{"num_hidden_layers": 14, "hidden_size": 128, "num_attention_heads": 4, "num_key_value_heads": 4, "norm": "layernorm", "rope_theta": 10000.0, "parallel_block": true, "init": "uniform", "init_std_o": 0.0, "beta1": 0.9, "weight_decay": 0.17, "max_grad_norm": 2.0, "batch_tokens": 32768, "train_tokens": 150100000, "max_steps": 4581}
Each number is 200 + 20 x the weight over the matrix's rms, rounded and kept within 0 to 999. Layers, rows and columns count from 0.

# layer 9 attention value, 128x128, rms 0.0509, rows 36-95, columns 96-127
178,227,212,213,190,184,212,194,177,216,227,232,216,157,206,197,208,189,177,181,191,235,185,205,228,213,181,229,199,208,214,204
183,142,215,202,241,204,206,164,224,200,245,207,197,212,173,220,193,198,229,205,174,181,231,185,216,225,174,189,205,182,186,169
170,223,203,194,196,227,200,208,212,210,162,191,229,201,214,205,165,210,205,211,216,224,190,219,241,203,203,187,154,215,200,196
212,243,179,190,212,225,214,187,199,179,188,210,220,190,208,210,218,208,166,233,189,178,221,229,232,208,183,203,209,200,151,185
187,217,175,209,178,170,230,219,201,179,202,203,214,192,206,201,228,208,198,216,243,142,186,196,207,220,200,219,176,205,189,172
204,178,221,216,213,177,213,207,234,151,201,172,187,207,177,201,239,176,265,197,172,125,226,152,229,180,189,199,187,197,234,212
193,199,211,219,181,190,210,196,207,208,208,175,206,219,187,179,194,204,230,212,173,185,195,221,250,206,220,200,226,210,205,144
197,161,179,186,192,165,198,223,188,226,174,185,210,190,212,224,173,196,207,231,144,168,226,183,190,199,180,229,192,168,223,208
205,166,170,213,200,241,195,176,236,183,238,186,201,215,206,221,218,190,178,212,195,225,197,166,204,197,228,224,211,205,216,234
194,190,214,187,210,183,237,205,205,181,174,185,202,164,243,212,207,189,274,218,203,175,170,196,182,179,206,208,229,202,182,166
224,244,213,185,191,208,199,238,222,167,168,171,198,199,162,182,205,210,214,217,157,247,208,239,221,197,200,216,202,196,210,195
214,189,177,194,204,201,217,155,221,225,213,235,217,206,204,247,229,163,227,145,238,217,245,234,201,200,190,190,228,200,223,208
214,201,198,190,202,233,247,223,199,165,130,217,211,230,243,205,192,172,199,189,224,182,170,199,203,185,170,205,199,215,247,217
186,182,245,202,169,189,220,199,183,217,187,173,211,181,216,172,217,218,215,189,223,184,225,190,156,208,191,221,190,217,209,171
169,209,232,159,222,184,183,254,195,191,140,203,208,212,192,192,230,199,167,172,224,207,237,213,195,225,243,236,203,188,168,202
215,255,157,161,214,138,193,247,179,193,221,224,199,171,200,180,204,215,160,190,192,215,222,184,163,237,198,220,203,172,273,199
184,242,202,166,200,161,198,237,229,189,249,224,198,160,188,198,202,191,278,231,257,186,185,163,174,232,223,202,220,182,142,163
215,196,234,188,176,220,161,220,217,211,258,234,188,196,202,201,196,224,192,196,178,248,194,212,193,222,218,223,212,217,143,235
198,256,181,195,227,160,182,185,169,173,190,209,213,215,156,221,191,173,234,217,193,195,229,225,190,188,200,205,214,211,210,198
165,141,200,236,212,165,222,229,191,204,177,200,192,175,205,209,178,210,191,223,198,177,195,190,234,244,219,223,272,201,171,198
223,228,170,193,199,220,172,189,188,228,220,208,201,214,146,233,186,195,187,172,218,235,183,199,205,196,187,207,197,195,223,225
208,201,252,207,236,186,174,178,210,201,216,187,208,238,175,244,198,180,157,175,212,184,202,158,223,187,209,214,266,211,147,218
190,192,232,228,187,186,201,216,222,199,185,159,188,179,208,202,179,204,201,178,190,208,178,223,159,284,180,221,201,200,202,254
215,211,217,180,205,197,236,173,206,191,183,201,205,188,237,179,169,223,190,165,214,196,214,181,179,183,181,170,182,196,207,194
234,182,177,224,199,200,217,204,198,207,193,230,201,180,194,217,193,183,167,204,171,146,218,218,175,189,169,173,249,207,220,177
228,182,155,200,197,197,205,195,217,178,178,180,189,226,253,223,183,192,150,227,230,177,186,200,201,215,237,188,245,189,251,167
193,189,184,218,198,220,174,240,185,193,168,232,210,179,219,185,198,185,230,220,251,195,218,193,175,199,209,206,196,177,189,160
174,193,185,208,206,180,205,240,229,205,223,214,207,197,239,181,181,197,159,213,136,246,161,218,237,207,229,208,183,188,222,219
213,203,175,220,219,202,184,193,234,202,166,200,192,202,205,214,199,187,196,222,203,208,159,191,189,174,198,189,195,211,196,185
223,201,195,199,194,181,206,216,207,203,189,206,202,182,209,204,212,202,179,216,221,214,185,202,208,199,177,203,197,192,196,217
195,205,202,209,200,202,216,207,206,198,226,190,210,195,218,190,180,199,224,200,224,212,185,214,211,165,198,228,178,193,175,194
206,186,224,187,207,186,220,219,174,206,189,184,218,185,234,199,191,202,185,202,204,228,196,217,188,207,230,169,191,201,210,237
186,185,164,222,200,192,224,200,191,235,207,221,196,201,213,169,208,203,238,187,187,163,220,203,196,183,185,167,218,216,200,222
198,201,226,204,217,179,201,216,201,197,190,172,188,193,187,211,198,189,206,177,189,207,192,194,232,231,196,182,210,199,170,196
182,202,188,218,190,207,187,199,207,197,197,210,204,224,200,185,209,203,215,191,155,189,215,206,220,195,220,174,209,227,219,176
187,191,199,189,206,189,207,178,204,217,176,189,205,198,200,201,208,205,174,234,202,172,223,178,210,173,221,181,196,205,225,221
219,207,185,188,223,197,180,203,219,186,198,214,204,206,187,192,185,205,235,202,214,186,179,187,204,186,213,198,225,189,216,206
221,164,232,163,189,181,201,187,187,189,189,193,201,181,206,195,204,217,180,177,198,186,208,175,222,210,218,216,183,193,196,165
186,195,196,173,195,198,223,175,211,222,194,189,203,191,215,193,196,203,188,228,168,199,225,191,208,186,212,169,212,190,161,214
209,211,161,192,204,212,211,236,221,198,174,211,202,182,188,198,189,217,210,196,208,176,197,199,187,168,178,208,194,191,146,200
188,202,209,225,199,212,206,151,202,179,235,177,205,212,190,188,207,186,194,198,226,209,206,211,193,160,195,205,211,185,197,232
197,220,199,199,206,178,166,210,202,179,216,201,199,194,184,199,196,196,184,206,239,218,204,204,183,226,209,177,181,200,217,182
224,192,214,206,198,210,183,181,196,206,184,171,185,184,194,190,225,204,198,237,187,177,205,212,202,184,183,185,171,202,191,203
216,195,213,200,202,217,185,185,203,217,210,171,184,202,170,170,225,221,184,190,240,190,172,220,227,179,186,201,187,188,216,228
202,183,183,218,190,210,208,215,229,199,185,214,195,200,207,188,213,199,204,229,222,180,198,210,209,206,204,228,184,207,194,181
209,181,210,213,193,196,193,193,225,218,148,195,205,207,193,184,210,206,180,183,214,202,199,190,217,216,238,161,202,192,218,208
189,188,185,196,189,203,212,204,201,198,206,219,190,204,194,183,197,223,179,227,231,154,204,210,231,201,196,183,198,191,227,216
200,206,244,214,222,216,187,232,224,199,193,183,205,181,184,218,173,216,192,225,183,222,168,223,203,192,203,204,197,198,247,214
217,187,212,201,214,213,214,211,217,217,180,178,207,183,198,194,196,202,194,180,210,207,219,225,189,207,197,188,192,196,162,222
192,201,189,218,201,185,183,226,222,205,190,240,202,205,169,189,194,185,185,208,207,196,205,207,203,180,221,210,189,195,186,189
223,213,193,183,212,210,199,192,206,169,183,178,200,188,217,194,191,225,225,220,193,222,194,199,168,199,208,199,226,204,231,155
171,195,228,229,209,199,179,203,196,184,210,225,193,203,190,205,197,192,225,207,229,173,193,213,184,217,203,186,179,184,180,196
221,200,187,192,220,200,204,197,193,212,188,208,194,206,166,210,187,198,176,166,219,195,207,195,207,208,204,178,209,208,196,191
167,191,234,206,190,191,206,196,189,179,209,238,195,199,204,208,198,191,219,189,191,215,200,207,210,192,214,224,167,205,211,209
199,187,226,186,194,199,211,203,193,173,191,225,196,198,220,202,194,212,183,178,207,181,182,201,226,190,194,206,210,188,191,218
178,220,203,224,178,194,219,190,194,201,240,210,207,190,216,194,195,197,242,174,215,221,210,199,214,223,202,174,197,206,181,206
223,194,214,189,170,201,207,211,187,189,169,200,189,209,181,201,225,196,206,173,172,182,191,206,167,195,236,203,202,196,207,181
201,230,195,235,211,187,181,176,190,182,232,220,204,199,184,196,189,182,190,227,225,216,200,235,190,218,193,208,148,212,199,195
195,234,236,180,194,212,184,230,203,197,218,235,196,186,202,214,187,203,237,178,176,198,210,214,219,168,200,194,199,194,183,180
187,192,202,234,172,213,173,207,199,227,181,180,198,234,196,173,193,179,216,195,183,189,206,166,213,215,178,190,222,190,155,218
# layer 9 attention output (transposed), 128x128, rms 0.0536, rows 36-95, columns 96-127
247,190,173,169,194,214,177,194,186,226,183,158,216,194,176,194,186,177,217,200,195,205,208,222,220,216,174,183,210,229,198,209
185,211,176,230,199,173,205,188,225,220,185,192,208,206,206,176,262,184,212,189,253,210,197,227,194,180,188,182,207,229,202,199
188,214,219,235,176,182,207,189,217,213,187,128,187,162,209,190,240,203,229,216,217,217,239,183,187,211,190,183,228,193,221,246
223,179,200,220,214,203,192,172,216,244,186,209,183,235,196,197,215,176,212,171,181,210,190,227,201,163,218,200,242,168,155,227
189,149,163,181,232,242,160,160,178,224,165,194,185,224,175,176,171,202,206,210,204,192,208,228,162,214,173,183,200,223,201,183
193,204,172,216,235,232,199,174,193,163,205,192,183,230,204,236,234,260,188,196,215,170,185,217,198,170,200,237,206,205,182,181
203,242,196,144,210,221,209,217,192,167,193,182,220,191,197,215,204,240,172,209,203,200,197,200,187,183,186,195,219,155,190,251
202,222,194,155,218,241,199,190,157,191,213,225,188,198,223,196,218,210,226,190,212,202,205,202,204,204,188,165,211,196,201,238
257,190,221,172,191,165,217,207,192,245,214,189,209,160,211,192,155,215,206,229,197,187,194,226,216,195,210,212,147,166,182,246
249,218,194,229,233,191,221,217,193,198,216,187,207,252,178,198,224,198,171,176,198,201,190,193,190,248,208,177,170,166,254,174
166,206,199,210,185,150,223,174,181,179,208,220,213,172,251,239,233,176,154,197,222,159,202,189,207,191,207,188,238,242,187,198
178,236,180,214,156,161,180,217,186,196,220,178,160,176,223,194,175,225,178,200,162,191,186,193,191,234,142,205,224,184,217,193
192,226,230,201,206,177,212,221,194,192,219,208,188,182,162,209,277,220,204,216,202,213,207,179,182,221,192,219,215,219,126,170
185,213,167,216,228,231,170,194,170,204,169,175,195,216,190,190,169,215,232,197,211,204,175,170,168,182,214,145,206,224,197,202
187,184,154,222,172,213,219,158,184,192,250,251,179,204,200,188,214,203,198,197,191,185,192,234,209,202,189,177,221,203,197,188
208,182,218,229,219,253,213,205,208,231,179,185,202,189,192,198,208,181,211,232,167,206,177,156,212,231,182,183,211,184,145,147
189,197,180,220,266,249,152,210,187,220,208,140,196,235,180,218,198,162,209,212,189,176,253,211,169,182,184,162,175,138,212,210
223,176,185,237,199,162,194,186,165,191,222,178,202,195,184,195,200,166,199,178,203,206,156,230,206,191,192,162,201,205,190,210
219,167,235,196,161,225,215,234,190,234,239,164,170,212,226,184,222,224,184,189,244,211,229,199,242,219,197,181,207,223,187,200
232,202,217,173,205,210,176,206,197,165,211,202,191,221,206,161,232,204,202,207,195,196,194,199,210,208,167,180,160,202,187,194
162,187,217,166,139,171,185,229,190,174,197,202,160,178,216,214,232,160,189,221,154,208,189,205,197,212,218,243,240,219,237,191
214,212,198,212,169,193,177,180,247,169,221,242,178,165,243,186,214,208,221,175,213,198,254,189,214,193,196,214,203,240,256,158
216,190,201,197,187,190,192,203,178,194,206,166,218,214,215,208,252,196,215,208,158,188,185,212,204,216,188,201,196,259,205,199
216,203,185,230,190,217,175,185,192,210,200,216,195,195,215,206,208,209,170,215,166,202,178,193,203,230,244,224,240,207,218,170
150,225,232,214,193,228,203,174,183,210,231,167,222,187,218,128,198,221,186,206,175,216,186,164,208,215,178,194,188,235,177,194
199,196,235,206,200,188,222,183,200,279,210,222,194,186,205,208,218,229,221,161,177,213,199,156,195,187,164,160,197,185,224,177
189,177,177,247,221,216,161,170,198,226,215,174,182,215,167,214,202,218,168,233,210,170,186,221,205,178,162,165,209,225,216,193
192,209,226,209,166,173,181,163,179,176,227,156,176,208,219,241,224,179,223,221,211,230,191,197,193,214,170,195,201,219,198,214
188,213,214,213,184,192,202,209,162,203,220,209,232,203,200,192,221,200,187,206,207,208,238,196,222,239,235,191,199,200,223,213
202,217,187,208,215,212,183,211,199,203,222,218,219,227,193,185,190,189,222,202,187,186,217,203,193,202,218,195,187,212,204,192
198,189,177,184,204,200,200,199,190,222,172,212,212,219,175,204,205,190,178,199,211,204,224,205,205,233,179,189,209,224,205,226
197,202,193,208,182,213,183,205,229,194,199,215,159,250,172,186,208,205,205,194,177,184,220,197,227,209,180,243,192,192,208,179
211,206,193,169,195,189,196,203,203,172,177,159,190,204,186,219,191,221,180,217,213,216,185,212,208,222,184,229,199,180,202,202
194,193,178,206,186,224,226,191,210,196,220,228,211,200,193,199,211,212,199,225,215,200,192,200,187,187,214,216,204,200,205,193
227,203,202,199,205,186,223,196,197,183,226,180,185,164,191,183,206,211,192,207,230,211,189,187,199,201,165,227,206,176,178,215
212,204,234,206,196,194,186,203,206,188,225,192,246,200,219,205,221,202,218,185,229,227,190,188,214,220,186,226,216,186,176,188
188,195,211,217,173,179,218,202,184,223,200,192,181,210,228,212,206,201,194,195,190,215,216,198,206,213,209,176,178,232,190,192
203,227,175,233,226,190,197,214,214,219,204,208,212,228,201,212,200,189,215,204,217,208,205,224,195,192,189,165,203,218,196,226
214,175,233,212,204,187,180,208,212,178,176,186,212,214,204,224,207,215,206,205,221,200,175,181,209,213,205,231,191,197,227,154
186,171,216,205,197,219,206,177,189,202,187,218,231,211,194,180,174,176,182,183,186,205,216,202,199,219,212,221,214,227,229,206
209,209,189,177,197,183,201,217,184,225,198,212,182,204,229,200,218,210,208,223,200,202,203,185,192,251,221,182,177,220,216,190
201,206,202,228,183,234,202,194,212,221,201,203,193,222,208,207,196,205,210,175,197,180,198,215,205,178,199,220,200,206,205,232
200,217,211,216,215,174,214,214,206,193,217,226,244,225,206,183,183,209,213,171,224,215,197,197,221,185,204,210,205,199,197,200
186,209,210,217,203,201,210,201,205,193,199,224,245,210,213,208,177,195,206,222,182,217,218,180,180,216,225,210,199,227,205,190
195,213,206,196,226,177,191,179,170,214,207,182,190,191,211,222,189,188,198,189,174,204,202,201,202,193,195,169,206,198,200,199
164,207,211,165,210,208,223,197,180,183,210,201,199,184,205,236,183,206,203,217,167,195,211,206,187,193,179,246,196,212,220,177
217,203,217,208,213,202,196,210,196,188,198,191,226,204,226,198,208,180,208,191,184,221,203,171,178,196,211,207,203,234,185,204
201,220,190,201,175,188,208,159,181,200,215,206,186,230,226,217,246,197,189,204,208,191,205,164,201,210,214,184,203,198,171,156
175,196,190,201,192,188,217,206,185,206,206,221,200,209,210,186,197,196,189,203,178,203,183,193,199,188,201,226,201,212,219,200
196,196,213,192,209,206,200,180,173,210,193,181,233,206,227,214,198,194,179,204,203,204,192,194,185,205,186,201,214,210,214,194
185,206,199,201,187,190,194,197,214,220,205,201,183,215,195,218,209,170,174,186,203,207,206,186,215,210,208,178,186,210,180,237
210,198,180,165,205,216,211,190,204,206,175,199,209,203,210,225,177,208,202,186,176,203,218,210,217,193,213,211,206,216,228,197
190,197,206,213,170,215,201,192,199,194,192,200,212,194,223,209,211,215,231,225,185,184,175,197,174,195,189,218,204,183,214,179
232,195,175,176,202,225,191,211,201,212,173,170,204,190,203,201,191,198,195,201,217,207,193,190,184,194,165,195,231,210,196,203
180,203,168,191,203,209,208,204,196,225,184,208,219,188,183,204,205,211,246,216,193,209,212,191,178,211,203,196,188,217,215,198
205,172,194,185,218,207,193,196,196,200,174,173,171,194,206,206,192,211,181,225,193,183,193,204,212,193,179,222,197,205,202,182
186,211,179,170,226,191,224,201,209,211,233,203,180,178,191,181,161,203,214,205,208,210,218,198,217,185,169,188,191,233,187,233
219,199,216,185,192,231,215,221,193,227,210,181,192,201,217,199,229,189,191,168,184,190,181,170,204,182,211,184,255,189,196,229
192,170,171,237,195,197,197,162,206,208,167,169,151,214,196,203,181,216,200,187,211,199,189,201,186,194,199,232,205,223,204,198
224,199,192,178,225,174,227,200,201,180,218,209,204,166,190,180,191,223,179,215,222,216,199,220,202,198,226,207,191,211,231,174
# layer 9 attention query, 128x128, rms 0.0679, rows 64-110, columns 96-127
205,183,212,235,208,207,208,184,179,198,178,173,218,195,203,216,187,194,183,149,235,242,194,209,218,211,190,178,240,205,198,222
201,218,193,173,197,178,208,232,182,204,199,162,200,165,163,230,186,198,204,182,195,198,203,209,185,168,188,203,219,179,186,197
227,206,191,196,199,213,189,195,210,187,171,171,208,157,224,210,198,235,208,198,228,208,203,206,164,224,173,192,195,215,166,203
179,201,180,195,213,179,202,193,231,226,198,217,219,183,200,171,227,194,226,218,203,198,220,199,204,182,238,203,193,191,209,170
195,223,184,210,206,218,196,172,202,172,198,234,203,189,231,204,187,195,196,181,173,198,184,209,176,192,208,187,203,200,186,193
220,211,221,189,205,202,198,183,215,218,210,230,205,196,192,209,186,237,206,190,219,209,163,182,223,203,187,191,175,219,217,206
189,193,192,189,196,244,192,200,212,195,226,227,201,200,173,225,183,219,228,239,257,236,161,179,190,208,201,209,195,206,203,237
220,211,146,176,185,218,186,223,194,208,207,199,202,201,192,215,204,199,175,221,180,198,213,187,199,236,211,197,257,189,233,211
165,201,191,205,213,173,196,181,228,214,210,211,200,172,175,220,192,216,171,214,205,185,179,216,200,200,219,236,155,207,209,194
188,241,192,213,198,206,201,187,196,169,154,223,192,218,234,225,227,246,208,210,219,187,210,201,179,224,193,222,165,215,185,166
193,204,195,219,210,198,180,145,186,224,214,210,201,213,187,190,217,195,205,184,210,191,204,223,220,198,197,187,204,193,215,200
203,199,221,203,205,154,214,170,202,179,198,210,201,207,231,174,185,207,225,181,184,197,212,212,200,158,229,184,216,183,198,173
198,201,218,229,204,209,221,202,174,222,189,185,216,211,216,188,183,195,208,181,218,185,214,205,199,182,179,208,202,212,199,182
200,206,208,199,214,221,208,180,216,187,162,232,184,179,200,227,176,214,248,202,215,210,162,197,192,198,181,204,210,198,209,157
220,244,168,254,192,191,204,196,206,219,193,237,200,200,206,192,205,169,228,205,197,192,192,201,167,191,233,199,173,220,199,184
201,191,188,166,198,175,203,225,194,201,215,192,215,190,218,201,176,197,208,218,208,218,185,182,219,197,192,212,250,188,221,190
233,181,161,195,206,212,180,152,198,223,213,192,224,184,191,185,212,172,179,192,215,192,175,202,179,207,197,220,245,204,223,181
199,177,172,194,198,225,185,216,189,192,206,167,189,210,177,210,194,221,192,219,206,218,186,181,169,237,197,176,225,216,197,224
168,160,184,219,207,210,189,173,210,220,217,213,185,195,170,200,211,183,192,192,192,199,176,184,202,231,218,200,220,212,232,206
192,229,192,202,197,170,230,208,200,234,207,241,206,212,228,172,203,210,199,195,187,186,214,209,196,207,186,229,154,212,192,183
180,199,207,212,195,192,205,210,176,187,205,181,184,221,200,175,203,215,191,188,191,201,228,200,182,210,187,209,193,208,204,190
211,219,220,200,183,225,182,185,185,193,194,180,221,197,197,178,215,177,193,205,223,207,176,189,193,191,192,213,202,178,168,210
195,199,211,165,196,188,211,195,181,231,214,174,213,176,180,176,206,190,190,203,208,215,236,204,195,193,189,209,222,186,208,179
211,207,208,196,186,192,222,210,193,234,188,201,215,227,222,166,169,197,198,180,199,220,192,182,219,198,184,179,179,205,153,225
181,198,201,175,197,210,217,221,215,169,178,179,174,201,172,217,193,224,190,187,206,202,208,212,215,213,170,225,211,199,212,189
190,207,233,191,182,193,216,189,177,197,233,223,190,228,215,194,201,233,185,211,187,212,224,201,199,219,175,213,191,195,185,212
207,232,186,208,211,211,200,189,202,222,171,222,170,199,201,223,197,243,183,206,195,192,215,231,217,205,202,186,190,216,234,211
223,212,194,231,182,187,202,197,222,237,199,247,206,233,224,204,226,188,191,207,229,186,199,187,197,216,200,225,160,192,184,209
208,201,220,198,207,222,205,191,206,214,215,203,195,209,165,204,193,220,166,212,178,191,215,234,227,193,206,149,179,215,188,225
199,180,239,210,220,209,173,169,208,184,192,218,200,197,236,181,204,210,199,194,213,224,191,222,219,202,193,202,163,207,196,178
219,200,243,223,196,189,206,215,177,179,207,194,188,197,201,195,167,191,173,204,226,168,191,213,211,202,198,188,210,161,185,235
209,193,186,194,218,224,205,224,210,190,246,208,214,201,201,194,208,183,197,205,166,201,220,201,206,171,207,168,209,193,191,213
197,203,202,196,199,216,183,200,213,186,215,198,211,210,212,201,185,187,194,206,195,197,181,187,215,181,196,212,207,209,225,202
210,180,195,187,199,173,191,222,203,170,155,185,202,192,170,198,202,219,192,161,233,213,194,182,199,188,210,196,191,177,203,216
194,222,195,188,203,214,187,224,243,213,230,188,133,190,197,190,217,236,181,226,223,201,185,206,188,196,201,193,219,268,198,257
233,207,224,234,165,194,189,180,143,185,188,234,246,229,195,175,167,168,235,194,216,221,224,184,211,202,187,199,157,171,189,214
195,208,200,232,215,196,203,196,193,191,218,200,196,194,183,202,204,198,202,197,187,202,218,195,202,207,232,203,168,195,213,212
178,215,182,203,204,202,190,224,201,200,193,176,186,201,178,210,191,209,211,216,184,198,207,209,210,192,213,186,226,176,205,234
213,205,200,213,207,205,194,194,176,194,189,230,228,224,169,174,190,172,206,198,208,191,250,195,204,207,220,193,163,171,227,206
184,216,208,200,196,215,212,203,225,205,215,206,181,202,227,213,203,237,184,203,197,207,180,220,199,203,186,234,207,230,180,204
187,201,205,181,187,207,214,189,200,195,206,199,200,188,176,232,187,203,213,226,212,206,211,195,201,214,194,197,184,205,169,221
184,197,210,183,183,197,195,220,193,213,201,213,191,216,180,232,213,201,172,232,200,242,190,206,208,211,220,217,206,200,199,258
202,208,213,191,178,234,202,192,221,187,205,190,191,198,175,202,182,192,183,227,186,208,179,209,202,203,210,219,206,178,206,223
215,189,203,173,209,206,235,213,179,203,186,173,227,199,230,216,177,173,212,203,191,210,208,206,203,212,184,200,208,164,217,155
180,180,206,171,201,158,187,186,199,214,197,216,187,225,218,194,206,215,187,197,182,194,183,179,202,197,198,178,193,207,208,192
203,177,190,208,201,221,212,216,222,180,195,187,200,176,175,196,171,200,205,192,227,194,200,211,219,176,205,208,194,208,194,184
200,209,234,194,202,187,191,173,213,190,196,214,205,194,214,207,191,210,214,204,180,205,164,227,197,202,193,202,190,190,198,216
# layer 9 attention key, 128x128, rms 0.0673, rows 64-110, columns 96-127
196,224,184,205,188,193,209,210,174,188,217,267,180,202,182,164,176,197,195,246,204,179,183,193,215,199,207,234,196,204,243,212
208,214,232,210,200,201,226,203,236,214,202,203,196,223,191,205,199,159,196,188,177,207,216,195,218,222,171,191,215,221,171,200
181,190,184,207,204,187,190,180,186,234,199,196,211,198,216,194,194,250,193,204,182,178,201,195,202,197,225,214,205,186,223,175
203,193,216,194,208,195,206,227,211,219,182,213,215,174,167,197,200,176,255,186,165,200,213,183,192,203,222,211,211,190,201,192
197,190,198,200,207,179,197,219,193,179,201,188,202,219,215,207,207,204,235,207,183,183,220,187,198,202,214,183,209,223,168,180
205,186,211,189,207,174,218,188,209,209,195,197,222,195,204,228,200,169,200,203,190,184,204,210,210,216,214,208,199,151,186,189
189,181,187,168,182,240,193,221,165,151,192,206,191,149,201,231,199,225,198,219,226,205,174,202,184,217,198,221,197,184,229,203
203,215,146,193,196,218,198,227,203,215,216,214,235,221,169,206,229,191,200,217,211,196,198,182,215,216,203,197,237,210,214,200
189,194,193,190,188,202,188,194,209,198,201,184,169,174,174,196,211,224,194,214,213,200,178,189,198,209,197,188,189,225,184,184
197,235,194,194,212,203,206,182,219,180,188,211,181,214,225,202,240,248,200,216,180,202,230,180,210,214,190,222,167,198,189,190
246,216,186,209,197,188,210,160,189,223,196,190,160,225,200,183,184,194,209,188,187,215,160,192,204,217,197,188,195,192,203,211
187,195,218,225,222,167,251,189,206,216,188,186,180,224,227,165,181,182,214,181,165,215,213,196,191,191,198,192,211,195,209,202
201,190,226,240,221,196,192,170,195,220,234,204,226,202,231,194,211,184,198,185,216,195,226,216,184,167,205,224,197,199,217,206
194,187,204,185,212,205,221,175,213,171,155,197,198,160,218,212,189,232,214,209,204,210,188,187,202,190,181,222,196,176,186,186
176,222,150,218,193,178,193,196,237,240,185,223,194,185,212,229,228,185,198,184,223,182,213,222,191,171,236,197,182,217,219,217
225,200,182,182,179,199,196,212,185,192,211,188,197,183,217,215,189,189,196,218,212,213,174,179,202,187,237,200,253,193,228,200
230,195,190,217,190,208,178,165,179,218,191,192,205,208,195,198,184,161,179,186,224,207,144,213,193,216,175,177,240,218,221,186
209,189,178,191,184,206,199,198,198,198,234,201,195,212,194,205,202,250,192,220,217,215,180,167,170,174,221,180,187,220,169,221
199,174,170,214,199,190,185,186,222,221,194,212,192,226,152,202,178,202,189,213,211,222,140,174,187,235,196,191,201,210,211,226
195,227,205,232,218,199,218,198,209,213,214,244,186,185,225,188,218,216,215,198,177,178,226,193,215,192,211,216,190,215,220,189
218,210,234,233,209,201,192,192,209,216,226,220,209,218,203,171,205,228,197,205,205,202,231,169,185,172,206,231,167,221,179,226
224,196,219,202,190,222,171,197,193,199,192,186,219,177,184,207,209,176,207,172,228,203,197,200,181,213,199,198,234,194,190,219
210,179,216,187,199,199,199,192,179,209,203,182,224,176,179,186,212,158,203,190,206,210,240,211,207,211,215,190,224,179,217,177
236,190,203,205,197,178,210,217,191,210,225,191,181,192,220,195,168,227,208,198,190,163,230,242,201,163,205,205,204,186,185,215
199,201,191,183,206,211,211,228,218,184,199,205,185,216,168,191,207,229,204,222,211,215,207,168,230,192,150,224,186,201,170,170
210,238,235,211,194,203,206,205,187,171,201,238,185,214,206,192,206,240,186,201,184,219,217,166,227,212,193,216,192,201,231,213
215,210,201,192,195,196,236,203,196,210,212,205,186,206,219,186,204,241,202,205,174,184,227,192,213,188,190,211,172,189,168,196
185,188,200,197,196,190,198,214,215,201,186,213,180,212,220,218,198,173,186,205,202,175,209,254,218,224,208,191,191,190,231,189
198,184,236,164,206,217,216,195,209,191,218,198,208,202,181,197,228,242,199,202,177,196,225,202,235,205,194,181,174,195,181,185
196,175,236,210,228,198,170,177,220,178,205,203,203,180,217,178,170,236,211,185,188,217,204,221,195,200,169,215,171,204,169,198
205,187,216,218,202,191,227,221,192,178,211,192,183,187,213,193,210,185,207,182,215,170,198,207,184,194,180,210,213,140,194,218
197,219,212,181,200,203,211,229,203,208,220,212,208,202,209,202,187,189,198,172,171,202,211,201,204,195,201,192,202,199,207,215
207,209,222,200,215,171,188,186,187,216,183,180,204,191,203,196,214,151,223,227,218,188,196,204,201,201,192,187,195,186,197,187
200,158,208,187,191,210,220,215,191,170,186,195,224,188,223,237,210,210,180,203,201,217,179,196,187,203,212,219,186,173,204,210
225,213,186,214,192,183,209,219,199,212,189,218,199,224,187,165,194,181,213,187,190,190,223,216,211,187,211,191,210,199,176,195
184,203,207,191,213,212,201,185,208,187,204,204,187,187,202,214,221,206,195,207,201,195,199,209,184,210,206,199,199,230,224,187
195,210,208,209,199,202,224,190,194,171,197,208,190,182,191,181,196,219,196,201,190,200,237,205,201,195,191,211,222,208,201,210
193,195,212,222,196,207,250,254,214,210,189,199,206,211,210,184,206,194,199,197,180,211,221,184,221,198,215,192,183,192,210,186
183,173,236,159,157,218,187,177,197,153,176,206,230,190,225,217,213,193,184,212,228,217,167,173,176,230,185,197,168,168,187,158
198,209,156,210,227,171,225,227,200,251,211,180,153,219,195,185,201,221,220,149,191,188,248,243,216,188,217,186,227,242,180,215
191,190,178,197,211,182,186,221,188,188,220,216,212,162,201,202,182,225,239,210,191,215,215,220,177,191,182,210,177,208,192,191
218,212,211,182,164,192,205,196,181,186,215,215,187,228,195,204,198,201,226,205,168,209,217,199,178,202,173,232,205,216,189,215
205,199,212,209,178,202,194,175,198,156,202,202,154,205,191,191,209,224,208,215,175,219,178,204,170,187,185,232,198,237,167,190
212,172,217,176,233,218,223,203,203,186,191,165,224,172,224,219,190,166,197,211,201,222,185,161,192,194,181,214,213,181,184,181
186,168,200,186,205,163,194,181,175,199,217,218,193,213,186,190,219,196,199,206,188,198,207,198,188,187,158,165,215,217,222,201
202,213,207,233,205,196,199,200,211,184,172,196,221,202,200,209,205,194,183,187,204,192,183,208,215,211,184,189,178,207,186,201
217,189,199,197,192,196,202,188,210,186,238,239,198,203,193,172,187,219,234,191,176,197,206,174,170,179,196,204,214,210,164,182